From a checkpoint of a small transformer trained on Wikipedia: 8 layers, tied embeddings.
Each number is 128 + 24 x the weight over its row's rms, rounded and kept within 0 to 255. Layers, rows and columns count from 0. Numbers have three digits each. The size before them is the row's rms in percent of the matrix's.

# layer 5 MLP up, 256x64, rms 0.244, rows 48-154, columns 0-63
089:154086111098135158162180163136128107104144101085139132117108130104126144158084138119131120130145136119099140135129161089137112125167119103131145114069118084096166146097120132146119142125107163
083:118145122146079130098138086080107116159130103104136151136135138146139156095123106150115098105101127106102118116147088112163132115165081144134144119093167142107149129170115162117118177107128112
106:111137133104093134108106144097121124142106157076131115075160178179103140146146134145149117104125134097117155112122161086122129100134157149160137128158109146105102113148154161159152100114134144
102:115129114138142111120154129168133126134125142161114138094107118133113105112159110106104126145154151147132144126136138168107124157114148103138127098194108116153059181123076091152127126093108136
098:136149073138106112137148124122123107097133123086102145143092115143146123137131168117191157157143108134165128160128133130127150141152127083168139141115113140103147151087150131102111117182096104
097:143116147131086161123098178120127098115132130113117159106097143138090157104137104136162107086082135091134183173139105115109120131145146107136112141102140100141158124148180121147150136127110119
087:147117162129148156109115100119124110161161134159144117090115123115155162148125132091142122088100122105129085194090077156114160123122123115121132119107134112131096104134165161152101149143104118
094:106132145130099115114109093102136124134124159170126134141151078133156138133136148109109103140164054143138123177147122115144148117136144104140057138104133142103148149158116136089164133119119121
103:095175161109087158116148089105124137094156143122096145100136146149146137118178133117107128172153120119097158110142107130169132132121120106132140078093146116143139129126133074119097089137128134
096:131110159158106153145174085131157160112133125154134153111117128125122130108125155152090123133150165141143119149168083140126107072116125136140129099124160083100095105164117110072118121118112123
094:149101122150119138095147144139133114131146079152136164127104136109113139125088143103150098126123116093115154094098119141114180125103110137139135125054165155121119174100150110157114143102129100
085:120085104119132173109164151154158101122095155145097104161118157134100127129100154109098133133139154147157134142152114110100073111112126111126107123184080127123116140137087108163106138143127140
126:108135144152151125109121127136126102122133157136138134123155115153082167153100157103175138127089088104148132119109095129143175130136121119141110111152105145077081115180142088111113125145151163
099:139089135164133135126151118166120106171144127141166123162125146123099184109103174123144117145122134120111098116096157126133123107124155123137132108093135174082079141121102119085125141112122086
119:085127138122169115111140150162088181156087118120087135098131130139108144145178145149134114118147124102109106121159131126092112148129115142127082090119085118125121121104107134165104139172152142
084:145137148119145131116139094129094095136091147138146081123178117135151122144161161171100125104092079121117106134157091107114109100097122155123150132156101158165136146163127153141120126119089122
098:116120125081110118132146172156115122100132103145116132116096135116119110182142124163139139172131102141132122152138064143090127125150119166116109118154092074076130134147091124105142124148121132
096:158123106130098121114117142121129118095123146149098118116116108132133130135137181091139161194172116083145124128123136157136112157106094103141125106132113113109080131163163104126134147152073152
108:127128127100103142117145139103136124148088142122120129098092153139108104134152109103132085100138147154128165136061171123143128121111156135147157157092139156074141128098134126089095095145139157
081:098107130145148130127144151100127126118127117107138126136119179116142131158134129176086123122168110150138080106151104086158090129127148122136083122133152080115100089117130144124153105121092183
087:114077155143175144134140113130122109164096149154120102093166119143144138112112161108118099150116091139096105157154126137089104150144134088124131135099095143133108116151103101095170142137165142
102:066090195129137174145085126127146138096132123126110169173141106149088105118142118108092131122127163134156135131163099132117138100109136121134110116118123123135118119137167129170122097121111156
088:124108165135109192103165125109125114150113136146126157120166166139126105179143133103145137131129120138132120105147106068146103143145170113106099105095143157152150150130104092102103142111156125
090:096140175120096183114127101152199114057102145136098127126144158123132143150128137119108145089136129097128111108142113116136094122097110115151125150124133100104140132118124124147087151140113103
101:124124112165162125138138122128125138124148155082162123142094136154141166129097090134180131123120125097182136116140141102134121114143113123100081096092093156055147127138144126135128102148131127
087:121105158143095141142139126092126097132145112106157161115151114173142132171115076084118100181146116116177099165132125146132113134117127122126113144128113122126148148155105136138134131088117064
100:150089122124129112120123131106115143137144128147117125124176148145108159115148132084121103121141163053143135111111116174152133116084114170139137134122140127081125108168091127085158111108152137
101:099146119115118131081124135154117172143132137104150101138145127155110101134139178091148173165116135107114150095087159153166105118103128112127132132126115093136127137163064114168102114136128119
091:110161168078130128146149107117128131122146150154187113109129172153189133166086128102101123138120109093101139121135105123147118097130140129114084149157122124105086161150125131126142116114127157
088:114118096088131137195151124140106176138154129147124145115111135122077104097136143132142149152125132131116174111095144155150132124106116119141162128083091108107113155129086116121102139099107171
086:135125178074084134105143075105134110135126123088131185134114148153150129162162154135128127110134110118134082145128124122114098132102116145141116097146141116151160112181093102143100131134112123
088:127115149115117131132105156099134122117149123146165153180112115141134114197102106139077133155116098137124150125120122098134099099112135127170129152072135094121144113110098122136149187156123135
101:104149139091089143161124117092123169114140131141109156158158121155141139124135152154111128150147104129132126160146090149185112098096127127113139099086133135127146172093129148070126150115100109
108:112115079135113120124194124133125124158107083163143131127060171151129113148112147099127119129112128150095121097121081185131132143107120139140118127153144107149102141134111143114095135147124158
099:148085104146098122123142100136123170187143123092121122103121134118163075166099105110124134129115119115135130121110127184080125143103146098183139113145119141104105096125142132130142124159135155
110:137118138118132139159140099146105169122172180120106111114128114093140087130133076147129186108140143100135131146139103093131174122084115104099120138130115097120126146178135155136110102108107134
082:074127101138145123147142121153134143129115102147131133128123133119080121157083156101112102096166158104099113153138080093141151125107160129130117124121064153159110164120131123143126141166109164
099:094124150126137124120122106139137111133187149148149143107104108139140144145140105136116205147148132118160117132138127111155130110107089133108129115125090119152079170133148143125158120113051131
089:106127166150135170115097103169127137128120134114129112143128091102132122108113122150142101090159118115162137193114151125149144169109092140108097112098098092154140173124124103134157116168114121
107:122115098141158119125123093129101136095166133129102154113135115162138101119096126071105123129069114144143138127142113153160144136098123154189132140121085120165101166140119095169129125120113146
111:106118129138134157131174094139158142120150125130105118141101093106120088151080116143114129140107108161114149103116140096167146120132085134182122131092155145122104151169138137096105091145142171
083:137108120136104143092143135117070139108141165132144119153155122161134119134092103155128069134141120114126118136088101112159148113130102132133130185112126118049135140163106132116117155136144104
117:119111103101099170139105178145129117133132120126099162170115096154137146098088128128147116174145129108137144116165112137119124121168098115120123088131089169098101154135147142126150091123155086
101:119125144156089124153119135151106123123107137146118143125094099165152132131147095173186143124129109125121130160110129140103139142116162095116088099138116125110098156142186117093170119110140075
086:148137170120143146117176136121141166171177126146125127087113121123127102131109107115132104142174117104087134098148132160135120103091099152117117143102155171109108102107154157177152122146126120
119:072119106121137113108162135114125113098150120107138118099115117129151133154110114095158092146155113135131142147107096141167138160152106107134134150123127084105145182114094101113135089174148174
102:084155127150156100065136109126112109128144152115135129108140115168160161126115148087129109128127115098122134128096150124145168093131128144109116153158110139099081167152114109159129127182116101
106:134114105136142094097129145101096135119172155119073150126081157130127139148110181144139131148131113138124144083104096092131162131125111154158109138119175144095102134092142140162145099130109137
096:138101169138167163155136130128135084140130147141123140114131112132137123097102111061078118106148110124117158169146091128122134151094125121127099129116101160123170086127181116121155139118150115
110:093124168143109109132121144161143163161149136143124161127130080096036093121142084106120169115115145115153154151111114103124117153124128094113119102119139133128127154144127139116117108106109142
120:109123140158157145114147113150172110137136137151156145137079132165169101139129105090145120138145115134113122115084134137134111106135151107102069155115137112120124118081147048126114140120133144
096:118057142139128137100092124150136149158132118102176127175134104131126108114070162116128118147134149083126129117137133155100122081122112163160135153139155095126110119151125128124146119148114082
091:114142106137165120138130142132127161149116135079102090156097111149136168127145168109144103120096110108089119136126135173132115120163172107160104130102114170133137120096149117126144106137104190
091:082102124137113145122123147112122154122093111158137149142139119158100125088158166145142129126126129143129131111129090124159157148127107152178111136106175132118133110156159138053090120113155165
082:156112108158079136107125105075104157128124144128102139092145163158131142110126119120171131103120149104168114118146133148105094102136110154132114126087137094127160118121087178116155172153121129
099:093132146101125129155138110141136117107185084111173168152122176144131147109089142104132143094137135109099108112143138098160137107142119099139123135099138110124162196093126126135139103116104118
089:121160127153118106119125109115114126167170182125121092112143107133114123179149104143117185122138123100111138097122103149152112134080127115128135107117144149117087126134146141103161123142053119
096:075133093118145141135177158145146104134137107135116163111120106149093092139107084123165137106143086146137118116123160119110113140153123130068183130136129120149100150147141091101126101111129138
107:130105137097112152192160123162111138150129126167173138182105146146090148139140102148129115094113150138117098143120155108096095108145111147144119087122114112134115149142117139093144137092084123
099:144131149103129128137159162128147080146148121129123119089146131133105094136076178113155149142121143113084183127116122127104115110159091106129164137107110122114143144133079091106136142164162136
110:144163130100105113140167162130110131158131143105112158113097175104074132126109141135148157126179137096108151103172145114131128137127105148131194136093135134112121112122121120114138096132078134
116:133117100119113116187149130141126122154140128102127135113084133151122110151115102075167121140117113123159157153136101149128169135140108115147068137165091128076153098138131131135113117143177117
123:093111088147163165090101120135137156135176098149124142110129114132170086146111118117115117150108102112164092115099132180127126119067139133149096137125105120128123098135144131158117131146170137
097:131124114140181111124104130117136106123127124082093128132094121132145139140124120102122107096116097133105140123129148174164179146095137075174131172077082116117150141111121117136148127159104133
099:140127106160165135100135122128137151138111154136107122129102076118096098140100172125113099128142100151129100145125100114115185108123153103168126128096178145073124095115140110102113137122163140
089:104086077123131158133126138157132118102122116111117098147106121135122105136079156140131113150085143097162116148123111154165114115144107128094155103088108090176094145126173094120146150116139131
110:157103123128142106185151121134082084132122150171124145130114147112089141127151085111152137125172128126128100120116134099141113179108116168142125151152093113071110151127104112133114111114106151
108:104069107106150175109115157073109137132129131115089100115147159128097106134122143143140123125124111077102135121139122141149156161081117111117164128081131132139167101167109129144145156127138143
109:107106132140144139117111141162134121166110126142123140203117140116099114124086144139127136112102130123071089085158107095163119140133142151172112168136117093112121142121105092127150113141091136
081:106126123163152111137133153158139173189125109114171133129127104148143144132149150132124090136181142130136105118114126116129088091163089107138063148130117117104138107123080101125102120138141116
099:155100101130115142125146141176121184185118101148127161115086074154083104146139142155123165106129161117120134129112116096120098128160116136115105126133134126144110157113144132121146098110090153
104:105073134145131105158181133127117142114105092135151132092100148108100107163107085111133128155147116124154122149167108155115100134101086164141132140133143108125109148134149109079177139123121107
089:109107123135070135125145106089109096137123156123126177137141178172127137131132119121152111108118106161188132141134128107092106124116144140139104111143110128116111134193120147126130138129066103
096:138103104129120127134128107129131118133105111145115144143127165161112085161095138131132096114115097168112140105140143145148204122101150122132166145095135188119099164130141087119112097162110120
084:108154099110136126119153106086147159096132152103126117133141151130139093122098148114104108143185149108104147139177142128179094119119108148154161124147167121135112071125167129116089122130119136
096:109136112126112127108146106153136107141098139112147122099141153140161110135119094095106081103148121161144181178142153116078112135186135109127125099152076147152107148146126135133152100149114128
083:113101164119126130146146123118124117153103118129137097073134159116120115160120173130126139135131094130092137122131093118141136097114156167159080120122139116152151143112134102146108119062139196
111:112135108118134178129113172165128142142124106155137138132117135117109072119143108160104150142120139130128077121123123154111078153074128156134135114167137104127132085151156125132088116090151166
103:143127114138138161150120135169098170185093162141098127188114142138102120102140107150112117132118102098110092116146089149125178126115152095093139145105112121119139108123156096092130118118117127
104:087073118101142138167133141081135137111127131116107130125107136144107095133118091110174159150143110127147140129132141137200109159109129115139105134111105124089166111148145105123108115147132184
102:119164139128130124136149119180091125145142161115141102167134174115151119101130116096142132111109134116133143130103140122100100112112142199147096103159093129113093092095151140148153100094121153
113:110135116155099168090149098147123096141155150122098120132111157117111129128185121140139167170083109112101145118127127072161114118169160081132136147140148143173103147141115122121117121121115116
066:092144160176090151114146159128104116128104104131157119148147115108128121062133113086098108133120108170185116121111131114158117122144109110156113103130133140093138143122090183132121106127129130
111:157118098136118132139175136171129158133121120109126136115110119167107128153091132091133152155144127091128153146095107162075122109125113142099139116099077149163132125107121166113144185143108105
125:100114083133115149151146154116117137147069101152102133101109093146105095096112161151142145138119110132103123101133124140156115174127088135185150137148089142134121141161146154107104119121117167
114:146150131107102163120117164150142114076110124135131151126060134142115130128135162125130138119176193132113146145108115151142114161081115111141091100108125099102142113096117143155097124118107113
086:107111111140137140143167140124130125135101104150117130089119124134131135123164113119144200148150133117138102093154113157146060133118109093141089156136092121094133176113154120103148142123089148
092:108107105146172114107129119136151138132133118128115096114148123149114123164132157149113157121097118151114058143088155118148120109136168114171129137152149128092108071145119137115139082123139178
084:125151117130087224153132118126158120101094154153118118116112161172108132141155115107135106122152130161142134109142080128138103131120102162135088094112093125149110141113135139125111137143105134
117:153128114127110127150159139130127119140112119122147140143124190136091088154115136115162116085112121128141148116112137184124146103078115121127194116076122135119090103144149144101116158098107128
083:104144101158130155159139133120073115122113119129107108091139151102135086098132124071099147148086131165128164158139126131098115107154144161120132094137138159152143117108121168111169146106119103
074:142119107091085139126159100114156135141115144159120172100141131156096121144152159101158089138180126113122138135103073119147114164114114105134112132143093146125122155177101087142107153126124123
094:148094197137147155094147157133135117152127119127142128125162137112137131099115161130143094089159131095099166105096121094107113127137091182137089152103151131114125142111137111135152136086136111
099:102128124117131136137122134150129097171158106141111138150133129126144138121088144130170120148065114096142103117073101148135119146145118138130096117141128140079076145154137094098131108129190144
089:163095130147113104134123111119134090100151155119093119147102124125127144155102145097160165131138128142143130121114110103171143171159077089130127066130123146105099157108099090131139119163110116
106:146085163142117142136115111120129121134150151109052130094104096145127110158144130125105182158141120139081155118137124128124154165105112108158126091144130138132130131109167115137108096074121143
087:097163136147099128130147107129128139165150120128150102147123121155144133128121102111061142158140101137057090125126117129139105149155099104169154114156145116140096152157126175113096116128116148
122:143122102139140145146111142151110116198131128133133144146120155146095141115130098095103091132159160104101100126092143147083116169100124106154144099153109164093113087138118134157111125109165122
104:157099117164101130126117151160102136129134132142151144126121129078106140136119116152144145114116113128150128142141099090094108136116129151196105113176147122085105132148153159072164090117123152
098:142156123110122151155138153165119157128147163103115122151116135156122136111163090137106112153134147111147111134110109132135081106136128131096105110139165075085086066131137125110101087114146160
095:109096116159126144115155148138138110163106134150118069110136117152117133136140136125144111121077098168109096137090143109127123132163118143159123104184151136102077116169116121091136118130160161
104:126157085141153166122173117135109115117140128173082079089104102105118086109174141087107158139114142114098121099121123120122123160142127154154113113142136159120117150098137145146147099119095125
128:139139133182132114123126110177111099134072122147139140070111171139088156136141167123144148085129118136110124115108130130104154172171127111170133128150103103113113136139121097133121128090118111
108:119148131162178124142163162111134119124142146134095125124090128077153122125141108098083084125129100151123154177161104143091144151129149114160140118118164093148127090117096109127130127130090144
093:150124130109153171081146117098148136109127150104112146136100111155149125176115135116159158163102124124107149103103097115132125136114123118117172160131104130119162117114089152117142099188077109
093:095126117201160113082176087127141174148132149101118117129125150132142126143148097131178098121116117124106086130152135125113147164120153093150146148114106122142119116123088125094156149132127123
094:124094120145120183127138138155112148156095140151082151131117117068071123094119159123156090138138162136113117150117104111081146165119147146160126125111148107106149115114122109130118148105149104
# layer 5 MLP down (transposed), 256x64, rms 0.416, rows 48-154, columns 0-63
086:172115109101166160133126151140122140107152151141152115114134131130096096143117083141100140121095183087128119160130151138138080169097089112171156119122119119146165125094124106130110120100141115
085:132098132113113150171127131105128150127116163097132078149140142138135151154108167140083111111144114134157132122086139112129178173168120140096110145146132101138100082150154126105100115155098102
091:115134167123152118087136119147112154140130109125151103122138136106149121142117132153125147097163126127111136172123136164122117126176110090096096137090117131064173138146085170104166099128120114
094:168106131155115138154115085118100148130145118127113078142126123125123122124142121097139098115142179162101094137128119098137125165154154144089091143159145164143122095136150111084129164140114179
106:124126090108183111086151129128116112118126112157124161117142093136171133150125129150165125130128135161096143133119123155084095077115133123164129104078115114115124139077117161149154155139154138
096:091141160106104146147142121132098102102090130109119140114119095147116099112144114190099132153116167130115106105167116163118142144110115129163146094112134155133144088110156089150131150157152168
085:110138109132114116119108098092085105114158066154104126133119138139127137163130149174120107111142134095136118105128153163123162074094134146154168159143168134109150162133113087149138141115121129
090:124144124133141139154103127080102145098151151104133167114160123135132133102127108153122124147119110133102149119075151133154162116085099108186097114117132175161086130122113138110148174162117123
085:150118173151110168110110057110116125122145156119104106130087115110122107137159142086117160121176159119091085124142155137135120159166144112118111155137130135123157092111127130155119156104130141
097:122126084101091135139119138156160131074097114094135132152151122137158119115150091166149136175108159087151141126131110126121132123088134135138116126129174160159076135115117095128101168137124143
081:119140143160136152162133135115111117108088126123124085150098116151110170152076149113174130100161097120119102140105135136136176163121091126093113131114112157132089118141144150137135114174087132
096:136133104107128115102149124094108136170093073118154128134135118116130181123152112162115162123110108121152186132121087143104144103118140116146132146141169141095135159122130139142174082091143119
129:102150122162155147112126166105123084115141167162139157122124150178137103080081148140110144118094111150159114154138105117132105115142120132124141119115122099166102152119136106145152096086158093
098:133130124118193117127155075129125113135127097148148116169124158172108161116085170156147158143113156160134083149091126133070126089123128111140122106116127132127125137097135113129151114112128110
120:135152131078145134154161109147098164137111143147110127134131140153102126116145105146090134157105144158091073106127111122088132140175165122147149119133112105139153111127162099064130106123158126
088:130130124122094141081112144135174165153170143118118123131095155117122132092111111148106161120084150147149104112175160084132146153105121116104129124166120169115110132112124088107163139099106146
099:122148116155106158164116127099124147139142149137116134153166092132082156152134159140139116103077112086107086131118100124081149125148131091119122126099118132169163131160139151162124130079131144
096:122132141118152140140145150159176161116120121194160063111120126091118152154108141121117136137119117138071118116109156096109117107135136104118113117150115114110131133161137158111146114148064144
096:161083141133063136114102151109112124127132157119112133160091122177119099111104131142128152114108172185131135117120115098127117161092133139151142154104116128143064157136120128126118134156142148
086:133083131086157097145127115122126087134137093150071124124132126165141125112098115154174139136125169109091084147173135141123127109151155180149100114143176116115139129113117124126121141115116148
084:114099123141136130109146124121142109163109101139154121149118167109118106147142176155138119122135092138144201110136103154129134147144134067134114158159088123112136149087114133104145131087138081
096:108129102087179127096116122116163148136162076130112102134139149111103122122099134137180139117143121156121115146125145111154133145097096125152117146156163134125103118175139106088164122107082159
087:107157130140111125135106118105123139134180087110136154118142121143133126154131140158138108130128135181092133118102074109141085113131146159057158128153139170134124073132124107166131119139140128
102:099109087129151094161134169147102133133104215111142113121119122124165149119107120147092145101113095137181137110110120142119119095092125129126128141129141114150136152160129158140121085135148105
097:138149109141168124125128119127122133123135084134137160118169145119184150138117108151163108104126099064096156115093107158119107082156137126149147160165122152101111110101168116108118124146133107
085:113152150111107115101142134115137120073135128142128136151117125108160117092134107115162118105130124125192117091121116116144120129183104145123180140152091125133182098098126172094141140110112146
096:151104156116096108168103140093102107104112154132109113147207129139135132149129102127150093170165127179136147126102109116124137124145103131125094132131105116171117102145088151146111133145104141
108:111125155097137126126093084097149142123132157159171145122177123109115126132156130139162079097110186101091152103088130114097121106134118104171121153108104162126151136136126140132134151139134115
085:130118105134102142138105110185149129126148078087137070110106151122129130132169134132170147118094109151159097147149109171128120170099126151126103140147082149138114119136100120108129116161147144
083:118131124099127131124127151162113108060127083099073159172142090148130125166138179098128125134170104116137138120131132112101102137118130121129159130147155134093157133123137161102130142153090136
084:125111116102103150142143112119121118156122107116135169148106145125133158156074099155134147122121122141125159148129163129149149132116095094098079129159125150167158076158093131100079142103130153
085:170143132166129158150124122128147141108141082113092121135123122113085135157067133128150129085103130144109136187131154173134094145128095119097093138136153145110164126141130126119104106151095120
085:124101114145091129143120121120109152111151077150152155151168115147127120131146182085102141073173095148142105097153133133152116147129173112091113138100134123137135122147119168103123117143105108
109:137119171178059097116111119123132138113164131181118091111132164154138106115104113107079145120138119124128121117105149131122153171139137124130101131113095152154116127157087141160131169132126118
107:123146118136110156093131139095133130133120158160153120158123102103134111129144134111083108092105110076171141102128168080139158091128108141125147132124142118130111152174126152151110147092125186
101:136135129128080176166115114110137144124127099118117094138161118137145118119149115142084132130156101182128082163122083132109132131100149118098152124208136169116125127136134131122132112120102111
079:088122142147152136115115140160074105155134127077135146164137141145115152106126104123128083168152125198141135137104132114154131126087097142160161105094114103098144131149127145125146101132148119
113:145134089058188105072094101112175130127122112168115156126154138133129123115108121129119138135121145141125127140121111135113131101127117150122145155107160143157086119087137151179137151142124126
092:079125130120105138102132125140134116091118114125114154152150111064134141148166112114169149139116141040133104112114159115164156135132156138160127123098125163151100129134147140134133152132100137
101:122146124146072102142153102169138130132124154171168128123125101099141117141182151110146066121129121153127149110131138106140124072164087113146121143165153156123105102124104137108107127138121124
126:117131141119094155148119075154157105118151118085116123144142095107087123091138106188104102122110165161141143097159110133166139116157093120159113135118118154125130134141132151134116100175154122
081:138135149122126114099133096130141135163163072144112095148143113122148143127143152088159148102128142073083107111139109132120180129130159163148127147100106081083136154138130157144095133122125138
124:131145125091119100094106100143161148142113160114158122117098136121115145113107088125124099150094145149102097142144147139158169158121154174154088137131100103115146170166092148139147124088128116
102:102165120127118137122102133154119117125129071149120128132187147114154125144145114108097138131080137091075158143092126132142147101129084155132121134127134183145109100138152122104121173165121129
092:145107122137169067112096109105126142101139183177145113144106136127136097133155178095118152129132140107146116126112148093133098116159144121117099120113150106166131135101121181108125160110138122
119:101135107101133107078126127117159141107161112118088128103145103147153183116147137120110129142102097160144114121132132131104126140162075161062151109138187153117134136142144144140124128121128156
111:101144174134145120114166156124084147142146101138130135091140127136166149138104135132086139124105101088130148070132176162136129090093133132102147121190102130116109113138159111135114121140123129
114:118178124155148126133107097129128146164109149110177118113125164074117153153114120171125139170113106120146117127139145139152109098111060109131099122130117106152146108098137171159118143122098123
091:081103145149118151170142099182140096130152134138085158118145141119119105097136124129149143165074133073139123113121107128120151121084132159126133126113125115155147127112103123174121119163164115
103:136107180124148118095131115144092154139134123158154133108153080153105128091084124140140140160125080171108138137126111134173123109138148116130097116144097072161111139171129117130127121099154122
096:088128128142134137119155137136157105093109103185115151132150120133112142087155113112121131131157089135168151134099096127157080148166144101078098134136160134105154145093116140169141111130109125
092:141093089151082127095140153068113108118152098144188104135147117144159121137110149174125100105106160088184135129154113143102143137153143121123135131129158129105107147117122106114137139140138117
110:087093127129105116102121152134117144163129173169154156153089152141129097136139101133131105129134083163163157126112122118158091113120115116125132138135141100125145147088099164117126134111177075
097:095142149147151120105152105111138111137120094153116124104146091129123150148084107157112110118120100136108141135133143135127138128115134169205133122150120127123170184120129142072084126093151140
083:113163094109115125109133143113154125135064122140114125106138148102131142138115111152132048151145151166145148116096131116144129150117117156121154114187174114113118120124161145136149124112098089
086:119095134101162108105141139108107140135169130147173109172099136087088129129118109100107115118124105118152098149169109149162190116177116125161104139145117125153144099112133135135112130150096115
093:113125153107138137104141117180144136110076143122123158149135154115155134149147144119107113143133078126123142121103137106096182080133068144136139113096152109163108110139126128172144121150124085
100:100147118109137131133159141113125138158140121116104151145143117089090127120135117111177113132129105184100125112107116138115126102152119159052162153091165126149137148090170119117128106159147112
098:087157118143112107145134115114180102136125114098107133155146106147135142100121125165122144126112134123102100094118106177080086113114154121119153107098130138176131169116127108132127164171138172
095:136157172127114121115142161119113099078104135097165127122135155100097119131112127114086085131124106133100163131116129101158137114122132123151142123177173151135092130169124182150101157106130109
127:160143208140152132136143135094114140154097148169154126113153129100149133148095123098120063163134102122135112142119113143109128099138133068140121124158119112105121131139136154103119137093103135
106:182140125156138099136135086145089149121164136133128106112066111131147128117132114108162205163081130146134140101154103106140141119103114121122116097158124140117121152132111140135117141092141151
126:122149118116106146084135160108141141137142114167169144110160146117165166122116096093124144146060149139111120074124147113129144131090103095160152105117116138102126122128125133144148129108184120
117:168105110120106142143133115100098147181135149169160120092104090113161123081153097100130160106124110149119127150165102089136123152128114154100163134154145170119134131139122127086121155105119133
092:111143128145129132136089103132190093129109086114107152127169113117124090124136118136109137121123074165116134173108145141125179117150172174106167147134131123120106089106129114155126113128133106
083:167141136144157118110111120114117125124152064154123127144151112138107153138106124094125131085126137068083128102160181168150159122148107142106158150119111142102141107147117162163133131103118117
119:144123152114108119146112096122125149112157151151132152118147152138101120098070116155082131114164170107092080102118162126152111113160130147118125130125123117165135121121168124110181142078123148
111:129137126100176106123091131120157148130109195131140085134139149146087088102115091140173129144130156127099145153105115124114138160117118098174138117115170123123127155117137141126117133126099077
117:147108107124140174146127142137081133102168150199148090109133107109147103148126132103093155115114121107123120114118134146168075126163112097114151116164151095133151102133139151144103137138105131
087:174139114096160131104142107118137083118143128120105129128136104148110107100098092096116162159142156097137111151153148138084115162120182155166127125138097127106132153089120119097155157130164124
092:090135190136104123161120104146073105125104143170119124075158125115106088113121124147103149160148119198124126125137127145139102131128114137091096124126145181135139142136122133117142125138106137
100:118143129109147126153150125111089095092124123133081097145106133084124102104136136135120123130148140165134094165139093179128103137130147144126158166108164145139086105179137118104149120123177115
095:110130121138106126091146105147146129162111055116094129177121120137158155125125090162132103158124112147214126127111132142120128114155122133107130154142106165127139120089128135106102141143108125
093:099101085104160126137122116103129059121119125149135183133129131116133150138152149102118117113145123151135117177170103141086100060129125086145144128106129130150135140126146151145137123131151162
080:112140150147108097119142115107137097139139107119168123133133103145153144119132130133151120135150108113133134076185084112112113111111149111177137109095166120144131099118120132210108096132158145
083:139099078116084162141155109114113125122158133095115153109102118136099136105116100131144149114102095158179088134138140158149101135111126151119134139191134164125119118166151122144151135119139080
087:114126174144127127097118143142093148092138144166157144114157118133122099113138126109109109109132143140126127136141161119136094130117109073108135153162150179107134091127141189084130139130069119
099:117121108138166163134161141081146111104125122166101152134136119110115136125114172129087131124119083104162129098132113139108123132119167134167133095116083090185116140125118164119130116118142179
118:152120157133126154114142149115139123118139097113135080153106142141131144136124122142103150098132151134081172134154125137131132160082111174132109158127079109143143105149102177082121130127129064
104:144118100107154129110118141104125133104126144137111117152109140098128147121068120118164145124076105136118115163161147163103117167155113126077099127164128133071159148125136125142126141145141186
105:079156145131135107118151142133117115124125131113133160143138085165153170155158112154117135141152057121135165065106138117125136116141095139157114135107086122100149101136098123128143122112156151
115:131141143127130159161121110092115085143184139147130108122150130125144112130156150124159151121110117144114074128113121104101067127105142087159136137100123167198138138131108099104130146117132138
079:119123099113139127131074074136122100108135190158108114127138106141094142127103137140096098155161152139155118161125119157109093154151158163169104101127138098148118172140137137113138125124144107
106:136145087142110100109171130147143126105132092137087137143095092129131119143163148083099150098140127132118129148148120119139114146100127125120184167158094110084140139176098122168147113119155132
131:121124100111154109116170129128149139098084155118129100118151058124125113121164170134166109114087140149100141122118111149125103138098123130156126142143098108155135145121180138143087173135143145
102:121118113104105173143132116131113129121138111150159138105114142154153153099087153097125113072143094162145119126137101120118118133179175119118128163130178070130121129151138122108133119155148084
092:110122094134113125187108105114119139127129130109140117114113124116119144170090154131152082172149152125157098106134106130069153079129127168136127156113163145155134118129133124109104147152173100
097:145129116122131129118099165139137130150181127089121133089117107089140099129130142141159097142037109137161126098136125111160147115130162119137141117150135144134109111100091153116110163133166150
092:093140115125110136120165088108119127126155103126126100129140091091121168139135142136131115128171165144112158069150109086142130091146169145132155134157143126098120151094176127091162119125133140
104:084118132110134125172133158108150063151145108121122140115139141122159115121125129160130103106150106055159141097123137124142137137128133161174166101142123131165101130111097125107157146101114155
082:133134093136132107166137105109089138135117122138135100104114130158138154116075120163067162136129121092147147139103111127117144149091175152139123130147181147139137153131120096115186108107123112
083:166150115137121166102086124121171153158153114153102121110107146121089149130084134156079106119138154114146138124167128088129160142087150163131131104143091143134108140101144158112145126098099118
093:161131154145152148109137107129115114115102146109125066145120121153151143148100127185119110127162143179096106107122123096121103115111093144135096127113132141084150129105173111156130163111141168
092:126145131123129120090173149129092098135128160134152162168134122147102125126153149152150119135140096136146140098137094109142111130143100106110137162060112120099122119139107179170135091133137079
090:131102150124163167106153118111109122117136148138123119133158094158123127105099085113135207111162143109138130127096109127101139179109148100112139129100124119106122100188124144110116132162157126
107:129137131140163132141172127181053111100062132130146155109146116157136149142122129116112123131118097105112134118132118156176128142107104145152156119095129080139117135123141145092155145108142106
085:120134139128164156128121096171155136144085100114122162142102137110114113117149125120113141144116141170090099073153089120155145133106106089149148120135171161122099130165108159159113138112096145
137:141130118166099084098117134121144148112150117093151104151104150116077140106133133139130125146142125117180167076155129149115145154111143104074112121128118150123097113146138132119118164156112186
107:108105164151153138109172127168119126157148092131148148104144072109116111143156123138130113137140141137120156089127133072163131110105145116132155143154152094101108146086113178101108137128123097
093:138158171105129145145120107154088115123118115141148098092110145123163181134168089158121139147123145079115093144143104172128130084149155163144109111126108120139153111139127085104107126108128144
096:090125098157130133108154131151110099135088102177152114137123119100134148149127125112129124113163135117171158077127133115151087131160161113135101126138113200106117080101156142113125143132135136
115:127131146090146089108131165144145084150065127149120122126075096116133146135115127153130135143109113095160131140137138137134152150114102149087133121111168134084157128165117160142103134107107176
114:107136101147150117119136149100179109122101139134153115136146092099156153172156127124124108143096124085139141141125145166124120097106139099108144122131127080144118137181139079137079165107156138
103:113134111107188140127180119144105102125143149160125122169109129080117133133123080151131117100128141159118106126129081139155106100116131123140172165103121115152147086116126165160144114088122124
092:109180147085113119135109101132116131101095100141110123135129094139102129181149109149122145103205130094149124125151116142127106158117150128152113153125154127099180114102093146136144136099131123
092:130102154130139128127136112089170118114153123109085119089150134130140115105125102130103111132131165159112139121114149120159135168121121130170073136148135115129164086134193115079105152132164124
090:139145163128139107132081097147087113140119159124130097126148136168147149137104123133182137153141140123083107162142088126124115098122094139168095140092104125142154111175124154154099098118113119